Each number is 500 + 40 x the weight over its row's rms, rounded and kept within 0 to 999. Layers, rows and columns count from 0. Numbers have three digits each. The size before them is the row's rms in percent of the matrix's.

# gate: layer 5 MLP gate, 832x320, rms 0.18, rows 786-816, columns 128-191
# up: layer 5 MLP up, 832x320, rms 0.186, rows 786-816, columns 128-191
# down: layer 5 MLP down (transposed), 832x320, rms 0.172, rows 786-816, columns 128-191
gate786 097:447495467498527509530467481541449550494550556494525510501484470534547539465487456514507411471505492535480513513448434523490524505525542464525423582468474556465548472452447550483463559487468454
up786 098:426532519427505489510536511559531515459506533470513454460490582443550506458468512476471497502430564489431432545465378540499522452479449446499519484503466493508531514496482459606501489453444529
down786 095:458533497503537470557547438557527514513521512520560504519514457447432462485487476491481489515472500451458513515433507432483492443552529545501453461518493447488496506534484495454530603496466458
gate787 092:475546507537458456568502426475539452480498440430506508539477548491475531561498555466472520532483453501528536549459503466532432478520562461531502514416486454480444496543482462407556512520568457
up787 094:454453540527520551500498445509476522563475464532431555479530502511463484501527515425473505483526550475550587543513503481526514513507568467558579499506530515501498463547445515509439506549435490
down787 098:528546427576508487529457467466452485451497427563588501536513505532495546498550496490459483553531502444566521433604491407472536539517467530462478514428596553548521544539470488480571476471500469
gate788 094:498525468508444474500448472538494568456463503462488497483472539457479511449477507470484511544529463525515497472473442462488471436525455575527553522521534529527540538458495520382456465486479498
up788 095:490516533514515424528505489564496520512566540526476486520553420453531469489468426544482543425486541546543519480540423512537535537493535519480511539538522484547479528487475511460503495450457513
down788 101:510598518499488550417498525414538446535442463532491530498512487478498527462513443458523490474503480404543557533505450513514501539559503464495529451499625461485495486521499522464428434503469532
gate789 107:535447513491499552483470481485495521517536423470491529428466557465525453431530513439482427464561583510527515437381464509483534528513540584421469530570532493544489506538573495455517479540467528
up789 107:519488505513571551474458481472460530535465480531561536553549532447521503570523478530496467423528513514499474496545518410429547493492523565531401484465446547478476507489560506469458494428551493
down789 106:480527476500546439532517509608500476611514484535484518520478406422535422489520547508510505417444429481503537428519465516548495484484565498485495508556507599568449525508549473575510492443414584
gate790 103:579551554537446474491403513574502434522542453537488519518395502526539533544497488502514509478541521468461575455428591613464451487526456542456491492487549500561486569472577451365528500509514491
up790 101:443543495494508468474490555541474451610493556519445447569466485581572453485515549439517515541478448526412464466462473544510474542526474507498560498558502414537505540508545468479477527449535635
down790 099:515518546530450577501509402430515519433560509498452538526460494502446513565539510520534508562469494477491492436455497448514539478441486511499558490412544553486525484582534506500520441501495491
gate791 099:438473611442562528513493478445511502504505503524493475511552566504426496498490590462433530461488555515485518453510472499511495520474503530505536513463553467546493506522530521432489435551529482
up791 086:537500536514509517484500505459554554494537552495474472533472521487496452470483546512482483533526522476549491537509486513554509532512441497532522473467475429464491512472485520542476409452499537
down791 102:549513539438507510496472519517563470469531481521513467507577465459460506505512523409451536521602442532471488479520401451539521474522514424497534431498491470465456436509481520480451450514499482
gate792 100:576581524498469491509536440494490422512497451531543508561457473500480471502472507515494475470543491492528491458481516489436482487456484487559479547445542491518532489474488541502459459500473504
up792 095:523546498515532492525480452560493421470415456566518523458443544437546551529488483466538483453497498498490470424497493543490519496451540441486515534513525463564493420541491456510377483538441532
down792 100:477512484492498481469555578450510495472497510548488510474482537444499467504518433521433521432515528452532482481469518531463574447485544512549488539512512525517595487503534470579479426440476463
gate793 106:531480495502477479488548513553520473410500471444505476490556536500546511481488520521506471494461460542549507463491559486528458524454483554475500534544521465492554514514422453518468481522535546
up793 121:540509544477484487397600533485447519493482514567549489450495436507494511508491471537498519526534522462482485576528512416518510432483523491501515448470411503521475471526517453514518560470544565
down793 094:527506505486517472517489434507444501520493503470507535534475522482486472516540550375573508446531474567525519524478495535529548476568489472483424469508444447469469543490532532537563497476543548
gate794 093:514479456513524542491462450525565510566467485401531417493522540522514483496450538455502565466434547560562500480493520440507464453507482535514514483454535571510458533533568441504523451482513552
up794 094:534415490554442502518418536515524420446498559560469545504503477538480542578540499534527494505485460530507518537498516545567502502457530509531458523510468437511515491513577493476494587521483513
down794 101:482445478522502519521511462515448465476472484540465463454460523523507565538446571549435541568476550465490485506479475562459514508463506491516517559558476525519454528502521461416383530509562535
gate795 097:466511501473453512471471477486495544475495494530538433452482472556479503537505457476511451419566543546492450465399559519407571520556457457504530522567503490366460506547475548509454468508498521
up795 104:557461427549446437514541472502504521414506541534469545526502514518523466521428467542504527592509565467482519524464517484479512537455472487485540519505471499510494510532471502454506500539466535
down795 100:489461440504563490474458475563463490504514503545430471494470492528483550504438534525482508469487472469545524484522482448474492502439471509524498456477472528483420531437513560499477501478517475
gate796 099:465450478445514475529491430532470445543522482517523455468576498560436469508511554514576507517518480462488498444430502519473598480442440561528547525483528557455468496473456464462505502529483515
up796 103:514525437483489534513505474536464495426485502480496447516485535497464469512499491492617449505450542504442512537459441492475520488435501561438440521605469500499551484536513469599515451532478450
down796 102:598540512465445552468458538438465516397530558460514526434470530411587457490484583542561485512538533502543558424495527484490494457520517516543458488554486471505536473527539565550516467455463483
gate797 107:552487410481490533551567498529497502429460495502457425565463509480508513475490498497505460510528495569459512500492525515531463501493525470530471481526551423394501453500518500534523436502548447
up797 105:494511490453482537541542505519495572469510495515477404525475449542471465472532505409514501491509500474531506444577498433460475432525513470523517535473499505488516521472470474510558591479551445
down797 103:466525507453503522548545480451445522524486523496476510460502499450480490501434465494512508551529563554539548489485530602478457519464469535478487528476532473496447513515514461522573516517621476
gate798 106:490534492576554549508487458503529535492561527551462504485509437503547505438425480503503536478506489536485480467497483532505585602524463486466451439556494495470493487482516533492487487492458502
up798 102:532514454531573548495546450444465419469432471502500512442544462538462457485497476616565474506520470475515495425460521499492557606615482440460467518525484501501471508493527513586461513541478495
down798 108:497538496504517400451462485524493466496542515493525483437443451507557518546444496500483504535539459532482518455496464501558538528467498452406577455443413472540432459520571520506479499490486512
gate799 099:529544435557462521417508494544501487428510459497580506455508411465476505499521509480522496543531457530512400585489550500509481498539448491442468518527535469508475471469508516465525506518482517
up799 096:512477420517510556477524446470513492518561502463511489524500435437513479444433534490569410470510581501468385550503518465521549499458428521441541473481535552508462520455492565518507504520499501
down799 104:563446531506470444501438489520522518512487516526504516450524514434440512494491424507522412531497499480498495500621514525570507451539516436443527452523546547477492500469487536430496530446565490
gate800 103:492606500515505567490454457499467411540533530549437518480585508535570513540490510513569515516517497527527587483493506568486493485529501487488539491481470496500554504492512525486511490523503514
up800 104:447562521530507525421525503483483386462498541565428527494488496513580488484439414478481506534558396527461518491428511508428558471498530489525424456502548470537562521521509535552559487524472501
down800 108:516481535485578523489441535516522556462513524511488541577527478528466415527474468538499502492509560504511498491478362529434538543613545401480531555477501480489484516515479491554557548496574528
gate801 100:549563521588604560487545429569473522495487480408466485533515461551492511487443480445563476445496484511468503433494480479577456548496500500522468537486544444495586486427513505517484482481564568
up801 099:436488501503553489472497525572519520522496559486532504555535536514503459550479469544466537550556468606423443473503519550470529492476486493507522484435501483512454545466528402491558503516532499
down801 099:507559499518443491550508437522501501521545493447505525518488524490408536541482429492510447431581541420509482511505505525538511510560456542502539509495420449449560593480477468532500502578483452
gate802 096:452465500492502527508519446473499477454446528502525519556466508509558464490510488471532507489527511512518582452488498466501535525566553480489503479471512486421514557466504497535465540604473479
up802 097:416550508504452482504513523587516501446492565442550516534501522447491460481541551511545498514427515435526530491473488494516555511521558470522538542548522504481498532484435522437426470448554462
down802 103:464549497481614520530510582514536459469484441461536522487554488484553464491551443505611545472492511521473518538592492583528527530483500458532532467529459504444498452504540440533431560461444573
gate803 104:505495573585510512454473488476532499577472485470569498482475483501532596485469462538508444535535504505560536483567494488525516493536466571498565540573458532431524500524520551460472478483500498
up803 101:499496475525486511481499520459496543509453471488541473536513529541475475589520488491520470478428462444480514451459516459473461557503542492506506547546504532516460590500603420462525428526507520
down803 101:463513527524499459445472499547483569586426531470496421505520522473499453462408463568540466557460527499502499541494498577450458451556464561508557515533442495491480538494421422506558565528444511
gate804 106:499515475494484517475563483516521403489522480503536488568493510500562544593498503500519534440505457487521519501492598502503451525433558503521582481508518490511517477470561534505482431538434517
up804 106:514418504508502471455467445491514554486491463525539462465471441542479534518449549535500540512472468465502502543523531496525515507422502549448531501550523456437526510549501517566522468477519465
down804 095:496454455508551494501451548568537527526502509483519443521420425469570489541462559493482500489544518473497553450504473526531444533457534457523500523494516466515477410471562502570523488494515519
gate805 099:500487507489451473442517541455523375456487459528503509544491511420546468453468505502475470535539463512473501438485499482427494500497518387443535446500489485480488483479531532529477422529426535
up805 100:452498483471445586501463458525529586537484495473534502433533469497455456431580583508522483518495509443491475558490541491518454456538530460548483494524502476529548525534538529410474473452479527
down805 104:520490466545522461443420542504501502480517556543541525434434557530489482522430453469553464525521507496530542550482488427500550499522494501554489427528525469537550476430447568517529557516499485
gate806 098:499545466411539465452492374462449548507481487523500509476485491537546435478467458529509532490465447516488539495467563505497470444453471586495504563541501542505500454505504468512471570541484478
up806 094:528444517518421550477468523528511486528461510477488442499458505436607476489546569529509433562525514429496517427503565472471432536604482562550536459500464495472566570484439500472515493431485481
down806 100:557460413481543491445515509500430484520496514518444521449479540514465522476461493507480547513454491484439558554499459516523500525435493515464454481484467524480433486496444403479446492509481518
gate807 101:528505541576492501478491486532539476455529474517533535493442503519505518498474481401538538480499535487450516388506534530474506526507581525459508473478444550553452463424496534424491474508445446
up807 105:467472492586508460487537499530455494505520563519543494540550484519506478471537501555522506557551484487448483484457462465487554599405540513535517496523525498472440497493479470488464452539556510
down807 105:463443505566545507485471573439519473441516526503489456493537482511446371508465525540513481503452503514461561492468505527520530490486563419527422507464518497533492552410523491539514552514428506
gate808 105:513545511467532456471485548502488602494416435473585506493423449444474543518509475486562532499485446489498531448426509393549492499566557549584488584477527471444511568479474591449553571457453535
up808 100:596520521524458473462520465488530467558529524485581510522534551517476489473497465507504479415477438504576454523467521633557497439558511506606511455454515497497549528476501467561474456483477525
down808 100:535529503489505499573571513543461433484588491483462561472524511580444508448527450497501504486472493521530446504483526467594485580495451517431567512493472540537515504484454522434458426487495483
gate809 107:549491403561535563507522515401556475524536469482588570534534479480483449402431500464513498517494599420524551517494506580469532502559462551553460401462499542432517526462498501516501511506494526
up809 106:451438519498433470561415478478425482470572541537548506471461445449488458538449493528488452502587561522506487501489529524537497488538503462501533600489459535500511486540484521532505445535457466
down809 107:491485570478535509482445522505483441567529519554492490424494522506486542466471515562492495538513498494507487515579497492446447501498488540492549501498520517511445437532490484440494518526507497
gate810 105:514520520544521563433594435484505494499540499599541450456529485481481539502493519473533587526492505510441514463492470576522495485441545449542440455554528590497528478469548428495551503515455567
up810 109:525444424562485412430421536483552497492519513441475492508512468550503462504468439518540487546567580530461530523572491521517537497534454488530484471479520518519508482481427573448408520479579502
down810 098:581502488506447500518500571508464477533481455480477458589485481524512507500505523502562536501522495530524527544521537460565448495452472544450535539474509547495510455480505479443472488493577544
gate811 106:539595493526537451491496484471533485513452537460526516504510502527529460508458500491512473430513440442597523489507475527531512489501529504512527544557408464526470430426474465542463499456529414
up811 094:423534459493450550459461420533423503545497515470532462468556518576438537483453536491509560527469473547529483405494440524508510528501496465545506483453524444496435463499424567423585493478502533
down811 102:452500492505461517439560501528443462548516473478544455536470512521467532457567436452470536547429551467473494489571472527500599536466531511582535526539460466476515551488531554454511554521498518
gate812 101:524465531547462507550484538544487558537482506512501509499558502437515434437539567589449564514501539501481512590492477528534459484511474510487570457561528480503543558490542507465508477514534506
up812 105:525535563529454501500488465491554520556500503503509466482497472458458446423497536480558559492482506478455507543368573564542516485505510486499543481498452511511526519454502537524476524497538508
down812 091:532586503533508477469471496514485457430493535516468494455485489573432546481488532528474511571549521456413448471502545521506490507528626549512502505491463519497476452471527515489457547493494459
gate813 107:435494506527492553406493514492470473453438532482506527572581495556537484487526490489538575525462527488515514512497471444494462512493464506537537450488482531477454464454570477524492458553469475
up813 110:526476503485530516586494499494507516426489556510522392449479559466438558491478427552463528547577515494453510463561540468500485473526517489449510505590545453566537492506483485489490509494492596
down813 087:551476459519519470577521410501509457557499397483518515482531477534492430470449513466502533464479493543486515503468479535458520513513564498435484488502502479521515537466445531479545463469533603
gate814 107:556465518580510490540514508516462483560481473512515411572549458501485454506441491479564567526485503462489508525450534475568495506496509445465518481546497480516486531577522481452535565508487439
up814 103:486504530513437565520592518428479466461458509515542520506500488556486446566487450419519538477495447502462496504469462533554568523463502495537502490499454498486498524567612528527483517596478398
down814 096:581470553468506538433542511478513521520547493508459520473477473524482445482467518429483428467483429524470549487517541461498476418542476408517475499480533493498446472568518508451509548475487374
gate815 093:421555547511443478555459527439485442486520572542488500486432566497430458508482489493495393515518519529554488471523540496509575440584542413489446549446516479528400506556507538586467441453499505
up815 088:546492507564535511540446445538425441547563517501509462517491461504534493549511512487473520536509514518513541437493457500422474507497572452459489494545453509492584519529423413489585479518513434
down815 099:484548583493522461494484485431503556419477513475456447449491482476536488571467504518531484513500495449534511511548464507482580459426459522587511460451473547497452512478538528459526435523466506
gate816 109:519489547545554462539535498513436503532544456502537525505531479495504455492523469455566424556488522515466538510478519519532529490496493478574534440491501548487466467446490484534489511474582488
up816 107:524541547515489432461472484558450548534526482475540548510471498435516509467447509465510446555506477456551508515451543499588555516494437523512423423544468510457472521514519533500460453450521464
down816 097:468500546556475508474524544492494522523501559504494462443504508462510496494515466536533491496563499496503433496543413489509519481453418493545509480459494562458481527517479436572500533488397487